config = dict(
    num_key_value_heads=5,
    norm='rmsnorm',
    qk_norm=False,
    attn_scale=0.125,
    tie_word_embeddings=True,
    parallel_block=False,
    schedule='wsd',
    decay_shape='linear',
    batch_tokens=[16384, 32768, 65536],
    dataset='wikipedia_en',
)
Each number is 128 + 24 x the weight over the matrix's rms, rounded and kept within 0 to 255. Layers, rows and columns count from 0. Numbers have three digits each.

# layer 2 MLP up, 1280x320, rms 0.0389, rows 1154-1194, columns 160-239
138127133136095141141135124104144114109076119161131111149135141102110103126127166156153131094162099099109179104116079126137163139104114120143132151134121131110108101128150159117115112111113127157137082131133157123150089114119160118147126156
123096158064081140097168146143100106154146211102132107133130203125125127124084112134162130111149178125174172121080145127143099114129167136151100127104120105111120124173142128152123107117121127101160094123147085162150130139119160131155132111
171134113120161100157127101133160109103084146121107104139128137114100092141153194143151111109116140110094143144129147120155111111122121156145134142128069131128131101131140159142118091092102115112148115058124120110087117098139139138122127153
104116112142116107111124113137155128110108141146118089067106159132134104149134130116153101108138133088118120097095133139199101129136137135117135182166084119113148116119136141124139117169133123076154125115108131119161148114132113107165099154
134147185133153141171153124135168116123139141130134120139139111119112136113110146121157133143139137118111117093121142094127165105116129095107142136077155153136150106126129148098159121094125169118176132119114133165143107134153106118100086155
137116160134138134085156145156144117148106104146170129099160194111142128083129120139140111171155121085153106111122169106142133129111149143115082147114107134105077091123078147146122098119154122138123091132171140157136135135074102125157082113
175092136092100170137139124106087091149090114139153121158116163139155106088152137134150114118147100071148104138123102180151109117065133128141137094117161119129134090171103161133110092153114137156122113097138159119153118174138092118096130165
141110157123114154125083120156097155133057150137103138122098118130102123124126187160187131118150148118132116161108059114133160155117151149120139113112118150127159138137144144123147098133152128119151050105123116131100100153145123172131104169
145117112132159188123096106120120152143125110079126119114079111122088065143104095146175113127155133126146149133100106100141141156153152124141161127117184118093149132115102131153132079175129132112121150107150104090117116145083103109122104127
105110130135089140132134099131129141122117151096092122120109118135116124148130129142133116093161113108156136119094112135130141138127166123130153156133141121108110132108145146175164143144133131107120101112143115129160123119148129150180124130
153162127120142159160114131157145103138123145147159138121118104147101129142124182134134110106135157122073133149133125104129129135148133133124117093113127140129111089118087135122152144194140133119139131139076110114109096098115126136142113145
136158117104093139139116134179142111103081142135119115087125135130091118134114178106090094146128116143069149143109111124170107141165118163104113162129164190123151113154094124148125105155149121119124140125081134120102144088136118121150148123
122152154179176141137104124143137150115146109100125128142129103149141108134146165157137119151178154150122099111107129150162146128134132126103128156115116149100114097084142120154119131126115149163147133118152176117108122127087160126128118115
117144131095159103144152136133134128112148112156139134094146101106125115160117177167122141113146128123100141134119095121162103116121146101136127143098156117107147111113120162120168129116142128094118107126138152116110094115122153116148108167
159110163101095166150164116136145131119082133128124113115116135166132125151116222124146137138132126105088142150124112082186126133176135088127102138124128116104155118106118167145138101125170161152132152147121095175105091161072099137122103153
145104141130128142092150150135164158165135129162138133143148144123114100133094108145124128151162108113129139079134157148170171147142188102159134125147174144125169105158084171149129087150137159096161179140145158166126141132134096113117087144
116109143108137191151094078163133156128085081156142116154109140159094099156066128128142127154123161147111105144118117112141142147165122107142121143138157175135202113098110119116121129141146177096168164142103132127099123134132128138147140119
119152122165143142111070112097144122139145138085134080149129149160154112141077122114118125127152126136170126160096115159122104126097125105154125101099131125100104096136114106130113092160129147116144131120173127123110130144153105161117141198
166134155135096145148144084122144145124130123142101110096112121113072105125066123123170115098136124130111133142137071116115182144084169093085160156143116142125187104143060177139139126085128121113111110122107086173111074148147133131170098165
110093141110105141108143119124122109161057113105134109159108142141080130108147132126112119124150133129131157157093113107133067166110143116154107092108104123135140110110121127133162159142142148103114093097117124116109127153134130156145102177
111120149127142164171102096134109135138126088114121127135125105125094107119103125173179120154139080111095157094094146089138148150138130106149159126104098173098142122133098180129131147108154131147162108110170110099164131140156099096114111178
130149118144093133166084113131158160129128169112066135061120135166131114171095155127132129129147125099092147095102158123151129130131133127085141156127092171127146117101128115149110134130103123144137120107134143116150091122115152135148146180
150182116122147126116107080136150117117133154132099118090125135150110127124075144138123126136152123082147107137116121085133127186129096111095111143134094147118100119124080113112123109117099159151123125117153139145145131100105115134152109178
107125142157133214156137109114148128102129126169122109123141172116122126121120130146153118134144134099098139089115127166118136134120159119170137122098095112133163106131095144095112111107114170128146117118124108107123079082154166078132142179
143114149135121139167105117137137119097114127117120118157144121168140148113143141147108154149153116069116146104097146163170109141141122148090062121092089159108112075128089139143118122110178167141148184104178150134150106120147070149169146142
094113128137090140128096118127178104144122131159125048105133130129144125143162137144111105090159102113138138078098090174151133143148147129123133127119109119057081114136080140120119113141098109102156111092122125121194121119128106152178140143
165128148081140129157126059124093157137148139093101117116121131107101110107085104115120138150135127138113098140062134119140137130109113123127133140111151131100138102173147148156124149148126121159158101122182103124163067086146161145126153155
141139164114124141120140114153143123123117163154149077105100140127133098127109160155107138141129156123112166171083128126172166123151181126126154113139147132127125123126157132173150115161173165122154100144110160140100117150137145129158120145
112149139078135193159167079114163147130106164124098097124137164147129095119100176148124131102138122124117159072096175121129145115156175142162140122171121189121128057137103156160122130123118139152181099128128115129131078108119126144148135133
119148128105126121124122119148111090159129166110129105126132123178088135120109151120116133099137101095109180103097111161144118149113130151116074130098178136089084133093113149129121152100109142104135112120191174110157128165100143180134140141
147130135135098123140144101136151114126080144120093113139136148124106147131122133091137120121136136135081071132116170155129125152141156098089124180118128118135178094123129131140122127104161151111146104123120092146110127137119093173132122147
069155129146159114140089078165104145136127133112144113117141157125115102117116148094116121137157135134118124123090144137120093114107124114127085131086158127115152104145118118134095141091108120094179104122170105111087083126151147178118140115
110106158144125161123103123152141140101141102130168099114128121125113135128114141136112133141142128108156122123104126177142167130121186107093143149164103143089092110146096081151120152119070139125183103108132105095111120093136122184170146125
143079133150135149150119108111180129125145107177113127115145161136130052147121161113151088120184135121134124133148110153166168141098122133153130124086142137103113106121055137128137097131124142117114157125122114134124122114100148144126125154
101120152152118129149114147132145125115113138124127108121142140138112116134142155095155127113151107143166121159128132140111091160122140121142110136150129136142156102144091120102130134116196132115153132118148108123100132140115128145117090123
136187166160111127173139119147134146153133125125181117094138150164109134153155099049130136147123113130109096111121115144132145201119167103085109144153160140114197076121116192159165183131175136146158126124131107139102100099140108121123088147
155130141115121180127098168166121179129098114169142107113127117107117147137141154109136129128123104128139134087102139132130142158159173115126163151130176149122148086119087140119125138174191133132157106131093134138130127128113105134145115102
135117185085098114144162113108132131101106149096106102160134101113112134112133119088135121153143174127126117131076125151151139149124133107141162157126146156094125109128125114130119158097097096137134096122108152135135134148157137161182103137
112137177157120114138110128149140152150100178123128121106112122145109124104093107114112120132130078121096115141114100122090131165115141116128131165101159141113165144131093135134156082116126130080138091108126108078128124161117125149133113141
152113142146119152131117118099156127123117133125085112129089154108101099116118109116145128112101125138114173115119141169134110153136136117158089112114093121115128100083104183107134166133156101081123119106157088118136112161143147082126093149
100156094129132151134136136136133131158120105125163126107102131114117099114117119073109086120162135105178105122132145097141089159102131147123124181115103136114150124163110160130141135096135148128139132097141097161142133080136141156131093116
# layer 2 MLP down (transposed), 1280x320, rms 0.0327, rows 1154-1193, columns 160-239
168128142114145092131111121117142101128145106068111148133106123138096110114161108122138166127125169148113129128122132112104125180118104131088118090132117146145142145128139114134161117133146118117142133114113128116136116094122138157139120129
123136130142152133137133115137100129114144158098133137116139108133112122108139181129119124151091113171068142157124127128115166121091085124127153112167143151102115144066113146107129153119118151130149143116104127125137146123140129155137092096
168092081111133132158101128126145148090162105122090096124103122074137170074109152120157092147156118085149210113104140135129114132121153127125132100147177090099117099128113122148099107122141150140136049118150147121068085078151124103147107112
140119090142100138156093108150101116124130089179156160137101150129142151142124132170128142114132169124130114147137178084117131099171164151149123127129081137142171120161107107117134123148091123179180168083173132098157140139113129092141129150
125121137124139135124132139089098132126136082143127155106120102102152108171119163128128130048136133140161143127084162149133120166150131137171154103144110128149094130097153150138118140177123134146112139132132101087134148158143092138110123114
118135166129132109109142105135122090125145090145124141112150104099113131113138131133144097106147167127101112132147148105094121113078119114138091089137096118114153092118142110110140136134122135139184142098077133144115108132127090111086119146
140136116188148079142119119146169124108115119176172149134147109107130146110127072155152106112107146104173105146147157120116102115125137108131140128101146143118111111153151134157131114107145126153119148135136115101100135121128096136105096121
170118085130155134121137132099177137094076124123160141137136181131141092138120159182140113148127164152136103161101120154120123139211106104136115151109102158155150142122160119120140113149132126079125086165056117117133177086181146138155126131
136165114141115111110085124153168148117156141109119147108077147145110127138013182104088092149104126133143157099122088173136097140160096186090111140125177151137111132119103137145103101125129128123129089095125165129148106134122116111182178138
118091146161159130128132114121158101114123103140103158120133079117113134159156121150143153154130147129132117088131162130121161116174182138148157078129139119154140115107149119129137125117128131114135147128157128139078114130146143113120152130
134123131114147140145119133124138133142146134132113098118133165148141116150150096128113159115149137103095131133112127121126119136124127116108121108113132086148100133071106113115136131164143134130125144139127091129134150157128110142084114163
138120078076137074163136094128115158074161088110163079178113180155170127107145092160141157153142133158118109144156142131127106083063136176142118111151119122100101148143102132118113142117142110149111188109136161120178142111168169097126121179
150169122153129123137161134098112120107144122137129152151165148111138143104140128121155076135127091121113119160165161125132111122083109145152166139153115092124115147139161093143142114082090127149119105122113148089133129108183118111117132119
102116132117149116118126110153107159118074085144130114103138099125105090129154122150116101083147131099108098145128091175137113110131166120143116135116080105120130124098168162118162122131129103161117131128098129110134155107127104139142111123
184088121154122150086139134137134146136118143115141108144143107107151123127117122079096095172087133132123135157144101121154094124082093092115132140111150111133136110130120119100171150127133139181154136132088125180119145117102142139150172105
126178128114105111136101125143163121148129133123135182111114115126105105167132147116135104108128116135109105120128131143110150135132113156125139153156126104128152123106125142114137155118126103147106104113130172136168116178130100106103125147
106091147087086107152149115100150139128109072149101152120139161158146150081124135082115121108124119148110092127101131094152145107142183123125128133152098148123096072110095107111109116100109200120124152134106081161098103107094078129109118092
098151151123095103139139141146098141141134082154170134147119130093099130140080105145168125109124102144160125132128118127156136131114132124120146111133119103061141106124108132119179120091185124128126133140173136102146122136138092138162129121
125171115110136099127090159146136120122124136105102095138139131144110139159148088159130122112121118150126158125180145125113095104122081116147134116109160141118149107132160126128133152123103085121114139119152125104156076117123105138144129114
126136163089180133128156138085128111134139094138088106138109171165187100133136122099129140164138151139084104109150100144165164164114098084095113089126087124124116106098111116132112148129101145141090114107110139118147126137139143145156143140
123125119119132143152153133148098159120154097149142137137115104114152128119170144130160121121109076142132113114142094120127166120149108087131180141112126110109125149109117147107131150134141093160144180105126135127144124138115126107105119118
126110103119107132096165141105123124116127170139133143121154100104144141104134121107120146106135106144134117119141141145108111115155122088123131115139133130129102162130125136120158081140113142133100105138125110119170122114150135102098152103
104147141106128137134157081118134137107116177134152096124111175130163122142086144120095161207109065099134115104097123166123103131147147114121148156111118112139092127131143128108097152115088076142136107122132144183141149103116151158118129194
124123142118138130140107116145148129099117114133151107181151127113155146137128103136120123167149131105125121117122080101081130110159093077174131102125139085197142136086146107129095130139179125182110116105085118090106150099131116111105111106
141143100140149110155129141112108119099152116140117100117167146118181173121128141162085093087119163138078153121105146165161136180161122143125142124118142149090144110152113118130165121128147128142156123154138121106112137076109083118151134124
181129098171144109117082149173140138099092131120165153109119097121142100142122068184126119163121157121146109144113149134125186111097149092125176096092119110130108121097098131171110145130132184171187138140126158092103127160118163126126176127
139121082126113096140120142115151130145161119132104127133104118138127136130117124126112108129071180128115108133149164128126080118142136127169150103132092096140128123113179090129131100115089090091136136130124129120170142142144154131158114127
117117104114130130117108103119105177142086128128110142104146121092133113127164141175129124087132128162149130075109128135094089096108157128080096143166111172123114166134150130105176148132121098134129107102128070146124099125139138101116137165
136154159153155133117148143108098092138130122132138089120098135100084068170110156108135135131148145126097173125172146120113131119134145157135083122139084100135101084126146173106141085152114079112124123158110095081109145103137091136146107115
080122123088136141149099121160097190157140138096119168105126090149117138111113151140083078108160145076073157113126160119127159155162147139121142130140105114153159091113096122187092127152126132125128140145194090089129067117122127150150150088
127185117146129147122146103124116119115116148130105136128130135134162105134144120148157097157114175144150132164103097133143108108108122139126104093138107155132092117107128078108110123095137115165118120123124146121177110180137099126115121163
113173130094072095107075108130145146157190103152130179124126130147124127146109087137147102148092127119107171132132122090116100135143094123141142130132141125130139106130114157113121129092112129121141124140160138092181123149125107177130152150
199117119126103126075140122135107114141149160145154121169159148126177160114146157170160129150139140120153098155126155112146128085098143116151149182136103161108070180097084108102174186136168165160155139157152147122151119129165140087090086130
125115121165111163103104127131125137117137129130155168151125150152102140103143135121124116132121147176121125121125138159168149151095109122105132111094141072131095141126132093194112135096142200156130124124111147148117133111105130149129149083
150099100148135127112110135143116124146106122160131189121115127132114131105142084126134121141112107144131150160094114112111125117101110096105114111102094100114123129151134129112126123140103141073145089129121196143126151162129167106152128130
112136147150133184149148103153176126135132118134125174148108129128079129129107132139083137153146137131078122088077172114100147136181158160142117110082170140106106156127179142136110164177141119139208130135101113139093109069122121146122130127
137121161128130095108115121078206057154141147134100107120117134146130123115090180102152122099156126083137151078142157141126118116143162099134118102149125129111120156119096115072144117090100133083114157157167147171132118117115146079102095134
120119178149143122132122131087140138137152126117144109161159107121128165138100072106104140154055148162102180101149151132098150112145081145132106084104133118136142075107136170150170135112114168131123121150128096150120118105148115162124119110
082145095106112124146159161154086076124152147117147139144108114150133173063129138118103083143130141167144084144143151151139122114123144122123092105128139116134113114112118143156183137118102144151113122128166127117142159135107121125126105117
135099150106132184115138125140128110100103104132113134111126159153134175135145133109127097088071111117115123125178122088121109115105155112123106123095102087111109105108136095105147185113115147137127105137144092134137184114151183188164094128